{"num_hidden_layers": 16, "hidden_size": 96, "num_attention_heads": 2, "num_key_value_heads": 1, "head_dim": 64, "intermediate_size": 256, "vocab_size": 9709, "hidden_act": "swiglu", "norm": "layernorm", "norm_place": "pre", "norm_eps": 1e-05, "positions": "rope", "rope_theta": 4050.0, "rope_fraction": 0.5, "qk_norm": false, "attn_scale": 0.125, "bias": "qkv", "tie_word_embeddings": true, "parallel_block": false, "init": "uniform", "init_std_qkv": 0.0416, "init_std_o": 0.0, "init_std_up": 0.0416, "init_std_down": 0.0, "optimizer": "soap_variant", "learning_rate": 0.00806, "beta1": 0.95, "beta2": 0.99, "weight_decay": 0.21, "lr_head": 0.00639, "max_grad_norm": 1.0, "warmup_steps": 200, "schedule": "wsd", "decay_fraction": 0.947, "decay_shape": "linear", "final_lr_fraction": 0.0, "batch_tokens": [16384, 32768, 65536, 131072], "max_seq_len": 512, "doc_mask": true, "train_tokens": 106900000, "max_steps": 2002, "dataset": "wikipedia_en"}
Each number is 128 + 24 x the weight over its row's rms, rounded and kept within 0 to 255. Layers, rows and columns count from 0. Numbers have three digits each. The size before them is the row's rms in percent of the matrix's.

# layer 13 MLP up, 256x96, rms 0.158, rows 132-255, columns 0-47
101:137103114100134108116105110174115167142113148157115107152112152116134143152136136142116117112136147145114122155141093146147125095119122067104149
106:162090144121122115109106108134137083106142156124135112127173116139141114170175086141117098132074144129166137170142162134099135124159118118168128
103:132146147144137162123134130122103126152119103117128166150150140170194136153096122113097112119138131135129119098131135116120119114112122116132126
095:144084161158164145128163120144140097116143122127163112126135063104107108145141124109120147124109127132140081161114157164148114117133139180106104
115:142145111132121125122148132126116093116144115102138152143090132133116103133121124140155108152124113192116132143135114127089135087116105115143123
103:161146128139164110140155122094130094127098100110162145126162113073137161114143115166141165147098128147126107159122114106129191108150124136155113
104:184105111134125134157161142104119149092136107167113121192176140118108118097104136099128147151119089165128141151134103146158151081102140149105164
094:104117108129170120151165117131107086108154078118171109152161131128116122151130126111144098101110150110101122151102106133129123170117154160119118
096:137141120126113086155130092131099131103097141120176185099101148112146136144134085167117114111071135108113116126089126143129143140136139118091180
090:148162116138135106069135164117115118121171130124162111068111153157130129168145169148110116114098123119119127115165122183159123136166110137106153
105:110116152181127058156109137089053118153141137149148155106138096126133132119107101127117113108126131157142178146151122109107159101104147133137153
094:148116162113139194118136122139137132149126094120145075121144122122108134124157142127120150151077159132117104084123150146169100072154118115150122
092:105149125163102129162141161108079097153083150147125103121135113118173108158116138099155145154107150143178113143102097132105139126117125114131121
095:119124118111143155082112141117124151131117115122101115119155083129140149140161093111093146096133128117157118141101117137154132129158131159095104
088:116098102162090180094130147127148112140124141134120143091140118160115140114132095120092140151143158167119122138131164167097115171109141154139108
094:106134114111139135155115138133126151161081138119111081093109126109112151128163192105145096093134122164156132156117101142108094123101132118089105
097:098142141134119110107137164140125101126141150125121122128129125129122127168156149149137102110101164104123098134096117131147155168108130145129133
109:145085156144106118089104110145124137146149133142149135118107167158126131118169132152126106095148108113091109118147106144149116142121154116181155
106:133113108095171103171138119125142124131165136071148146113105137108153094084125090145113103087096121097141137113130141157127089101138116117135157
102:159154117126108176110129106134145130116131108133136100126146138102156161137126128130143123168105130093124119202111128129156123138111111191127113
104:130155128099116139142060125161135124167110107121130123102121142150154131155149099122160081140084109123124115141158130137156100146118165115105126
105:150105098119149093145107098104131139155152132140139120089152121137107112145125104154120116106120121208161131136103120148186137110133111132118113
098:103100146130137181129147091114146129126112116125083149168140149124074117135103143093101118094105107156116113120126156103136144114112142141098105
101:114110137100129106136169139104120155139117095149133118151147159114144104122117157127149126097078155149101127112135112177151129110106128062126106
099:130138111080105128146139135150160120117116167132113148147149131119093137081141143156092131094171145136124081135088151130157120143116124164080154
099:079113140131146098129181179114134106139146117155128098137151131072108152149118109156111162118158108101174156132179091129131135127142083136140102
099:181133075112148147163122080196117109137168128180133123108071127157118119129136128149123135148150126104177116144140144142122103142138108139107114
102:123127150098117098109100127059122092088110143146124157118070124106161130158145113149130113118143131150151131099119101132113074149119129109152093
104:128156123142189106110128156097088152178143156124115125130108136103093146093172131081114165130140138132108140134135079171130142084107106152137115
101:121130091095108168100146149167133119138110145117095077128171139153108140136132179131106145140138133179142112107164122121134130120140120098137103
096:145137101132162102136094125161139114107142166086116157115145167145121116140136112130142143086106112130125135087156108095124141083128136130142100
108:120066108109118155128121107107111100148198128094145159105160093138101094087143136118118106164129126130177136139140163141136134111119102138131112
104:105160080105137139148133127165132141136140146173107103104109087140108121133116153110123151101131147140156141117123115134116135098103112138160096
098:127146142130151126122118128158114138090100099136120153127131135139167132128098154147126096096120141123088130140162183179126134135117135117167124
097:105114140143131140144139140149131108129115127144132148128109185128140106132153144127119129126149165139094117117108120127108118183115077119121121
105:110130133150116134133130137172151161125161121159139158106107123130114150153120081120093109140117108123110135161110124111100146115132100111167125
100:139148110136128151103183115162134125096120129116114144147105170121138112111142160152139152124128159115148104140116162134095102103157126109161147
098:105128067117114137131112105090114112141129139113147144142133159138102154140147118094128088161121135100111084076132108177089131163138167091087170
099:091142107121133149157135094171132143153129131128137118157077134142122125125129139140140122136166114116137133102114130142114175138133164138153137
094:095096107142102127126143158135134151145110146130130139137146098131140130153099127110143089082149113127160150134141080101152123149122093095153137
108:112118126141120123087074098144140077098150109171112121131146155097115135110152125102116123157169157176134121151147153139113169133124080134135120
108:112135185085113108092132138157137133143158110137117123152102145103102130107127105132115118117110071086117150132163136139138108161107124125159088
098:150114134142121120133113156123091131128184144152118133099148138094139096116103102131114124116122107141154117116075127137151122119119182129120132
100:078086153139132126118112146143110134091150161117105119153108131186102140102114118156164123100137133150151141115115104119139114145107161126154126
091:085139134141157190151135101101153134105162118123110104152105142087092134137134132125123163199179122161136132134116107141147135132112120143120181
093:134134120092150143104141164086098109117116115122114135117077097115130109097106097109140178101128129156118116136123145180098160160124134121153094
096:128147120137112139118155103119122108060091124105099117118154074090159102147137152140121153124108093132089101179159146151155158165139133106136121
097:137103128075169122123109138130167142094164134120128123117146140146168114143111111157108124172090158130150121120158113143108104151103097095155113
106:105146118144131113152152114072147160125133097121127100206111176066107130095123135094118120136151134149111145122111121131121116133128104106116074
097:124146133099123123124114136124100098152095135065111146123120115144132148154126120141116114103128131117151145142150112101128094141180121103128073
097:147132149111133089118124129136114081118172118128131131114107155162112101122157158136189112160127094104113133170163135158189148125115111133148139
092:156084107150134187115152125150112111114166155110112093111108127128167133097141099094117106117142133148115139161116128104091088138140113160122134
097:137109102135137166096156113119161120093080121137121144175159147147140117112078082140151128152128127141122113112115089145151124144156125149130089
093:079114119084108132114145105138090121119130153096144142116130158137111119082109113158095149108136131167116120075128110107194139126088127129141128
099:134094132156114156112114167112156134135154159160126129107153157140170090145120148109104117106156140168088128181108126100101152160116121156131131
095:144179121117122146130158160145144108134154103152119144163125099136121100127123132161118117119123122075141148135128110105094094090103111129137149
100:132123141208124127088156125155163126135137117147157106135119099162140085135128100111127154129144113130122103079112144132136176159167096133127077
099:097118119104135154123151094131147126076119165130073128125119116104123071130155139139154060120118131100140084109085112084130136108122113087125124
103:131083159117127137122136101127116111102126138123156133136146170147133163178171134104091098151131126139113116071130103107133145157101102133101165
096:154092148125151107128162132143120118135176122111144165115135135121124130132119149149144127125108121087122105111114131109175124149093149143131119
102:122164157099158098077155150141148137143139140157119132159134107129113142179119127112097164143132120106149120172114090097136152157100150115146120
104:140168187140160104123144094159126128140107138140116104138128118087122125130153114166119110140100122154185127100119104129133122123118118118138119
089:094139169122112136114099119110155149164144137172114132079087136109107156136119060122120118119196125135134142127135158156076141121125150112130109
096:140135155152130106139098170143107138189166080112122099117118134122116114135100111099087111154152093156142144116125119162142146165119109118149100
092:133129138107117135105188113141109097172162142149144176125124102108114129129111104147118097150176114148167111151114132123103153143116098144184147
107:126118194119140100098156141163144114114127153129159193130148125171119087131118109106110196118145095120106135121133134133120175141113137155149180
103:134115125124127109152133149094119106097139164102145161139125125131138114144160126185128134145136129169152137112102159140098142153146138079108114
117:109090121173171127114133111123133052166132097141113102155131135136092129146126120122142130164165142112130094161158108092127052108123109155118143
099:166155145141125100132173146097139133163148111105124128150127121167134122135165084154155101128116138123171087167093125145086149126150146122162145
095:110094168168066096114081106127126108145102123139132133146144117143165140112178128121133131086106166135160133121146108169155154118106130136101100
093:134151131156174128133124081131167088142173125099116127123108121121091123132144108127119106105111101118138163120109142070119119146135121127111123
111:098132102120144125132145102114152079126167117138107183119120170151134083119098123145179124143125119095160141125118126140111132153098135118115146
101:148086118127115112126128129125148168131128144141116106107119102138154107115137151133185115135117126107085124064179140147132126140054143145152135
100:108137156162171119187127122129130103136122078127163131068140142100133150159128156132152129112141119111122117105155155140124121111121124177109119
106:111090142139164113123101169142125083098152138143113146089144128100098074138134116118136114132155141193120113115157129131084142102126101133093130
091:113094142081128116149109146102125146093142119063076112158176102137139153140122101123120137123146127124128121111150116122116095132132133136106112
112:073093169131069119181122139162103158133104122135128104088136132113101098138143141109130129122110066108112075146113140145077104115114112108133142
092:109086119145104132148187138112124140054113146108122134128130149150113121127099135195142130180079155157136107100112130078113133162137128103129121
100:138124105174166124120150087116118142101145158159176120155188123185122116117116115139148129117128137144092147096128142124145135145133178139121094
095:131133134157143141148142096147107099107133147124119127141118133124148144165168171149095114086119158110122100176155115169124142150095098138146129
100:162152142126174126128115125120177115164092121122129127112124119113080130108157138140108138096157081180109163109148153117135154118131176155161134
088:145078106162117145129106169139104142112122159144151137100140077135102125119113094116107144133110113132150129161119149073119139150102145138116110
096:121110096133150144178127167122140146140124093143133125164117128137151141104132118110077089142121186097119124157161122099118140139178169121117151
105:176112128133130160121103110114068116137141126159145136140132124136075154131136104131142138128108122083157124164098141117158091108158160165084108
096:080112141176131160149175135145131119108137115126136127160123142086138137090116122162115151133119123122122139099132159127077142146126160128183134
100:114143141152129132072133121150098180191127146103127137146119084142102149126120132112128215095126173150138154129153076146117109115121157141129126
097:133140156139158161142109168123116100106143160124183158183183156105145136121108128096134117134151139131090106104140099146140126119186163133134106
097:096145124165093140108135117133153124144115100165121096138114091114142114101111154121128116072109152118121103127108162125130137160107142186116124
100:136092120090095093093127108151148131096124154134125124137115189113129155099122135114130155151157109163123109110151070142159120096129131139162124
106:137127103123141125110154148181107141103106120139126108169105114073141143122100123176150143112114158136144077131105126141169077137096110128120074
091:112171140187135124108140141132148155136120100144132133097106143107158151166110144121158170114112147193131146101092124137127123101110108092123144
096:128166088119130184150142138078085163122150130159111160098160155150205127146115140139123154126112150075152126112126105132105123143111134101140116
106:174100126127133166116125092078139066150109127173140166114110133092136094128118121164154134148133160121179110097122151119111052117111143107149124
100:117112149152136146115113145165107122148100134170133104126119110132036135129125154130133129111121158195158171133114101118112136174137124137122146
097:110163112113133132151100140126136154122120139183161120109135130109149158092144118125093152119139121130156128138120107152124108090128068110138087
100:132134130173149113137120130128099147111128102094127134139091119151148112142168136178151127104068111098142136135139129162160155055115172104146127
098:147203123113133098112093144115087123182115149140113137094101099103134144132099147123161118130139157123129134143102116142162112098129133148156103
094:090122144141104113134145134120124097100132113120185158121128149144128117179130139110118142107132158144156140161167119171136098141134142100122141
108:136126131138094109117145120128081152139164077078179092144110138164165138073092095123130101107110111108135112116105115135134158130129147104132144
097:110142173079145139106139110102137089111079127106117130147154133104134105171147121135118139113194148104169092117111128080138126143119135134094147
102:120129133126062148127135092127131119138131129111159181137108159151117109094126105143167139188094149120129085102151147117137093164121123161127108
100:120105104096122145151168129140136142127113130121133119106138130095154141140110154159116103060098108117128170125126132152152172086131138104111161
089:120162142110122092126089128129137180136159128153164075131169125154116124148166134095113126094152066121126130148139108162116124133147107110131116
099:066133121086137107125141139155141122149176142154129164111084143143156132087128124137097163079116118107124129140123123102136138112114142131101126
105:113099131144100130144120125135139150129135144135105174157150138120124148134109109117137161088197119102135149147108123140158168129095131115109121
099:135143084067129128173151156149132159165101111150152095123119137128130143121145147090122155095078149115115193106130105146125129106144128137149080
092:128090129138106107081109125137139088134129093095094096145145085157125103155134115093143174146133171105091109119124114149167186110153110133142137
091:110111137083100130122098142070117085078171131108122153130162120136125092104104124113126142093096149140116079113170124089181135135156106129134130
104:152106121115135169122137142122123147160145130097118128150159093137147112131135111135114165138142130104109077110087088158109129168142097173132145
099:153097140130160140143127128118098068121148103108150114135164135118116096111160118136130114140142116181104162131104104115140145121120138115112121
098:132105141157120125110142098143078123150157124118173079096142110128153128094088114109145085097084113125129144139141113129138119143091080137118158
094:123146110151068170115183111106172105131103089130103134137108132106133115121153130070128127118175089129137105151101108095113115133118117157140125
104:147123174095128138122120145118120134085107129122135154129136131144106122128154116137129128131123125142110102088137155123130103144153118120136146
109:145121098143147097101137122165114148142115138156138166137122134143113140135114152143127123115117102150154121160146102138121138167145089128157112
092:127075103100180147168132134159114139148108126051145116125125114101120123106185136123158091150137091091134094162086149143119134108150095121130141
098:169091100101163123099134163153127144114129135136139149125129143118096127099119100128171135137118099143163092139141161194131112127152054133143112
109:130073134148110128114145111088127116101105145136126093123125091150130124134121156122099135107153141166121144097081117127137193136129165118121163
100:114102099141099091132146110120122129125119159102172148110118083126129147081066172066133172141123120123118091113117133122155154175136136157117121
103:089109140136100112171128140194137112112121105133101127138104142131165138141129104155143121133172135120122107147117131158123123146130146095141067
107:115148154113088112132121149115106109121116123108113155164140115152142066098126113133114155105119112119111154109153146128131101185121111146202120
100:150129170127155049161154159119112109172164149130101122111135118122118128136115179154134094128129073082134090140082133089134131117146110145098070
112:151142162138114126142115150094121120159181119135121158096124112128113147179081155102115126087100104107106172113108129161153157133118108126159105
114:149083148131117115121107144143113140165163160093079138124165112105109136138109085166140126173116132127129085125129119084110109121116079158128132
093:116150120080137100168117106159118113126107147136109128128127118073161170160123125118124111140094117102160125105188141130102092125130139150146158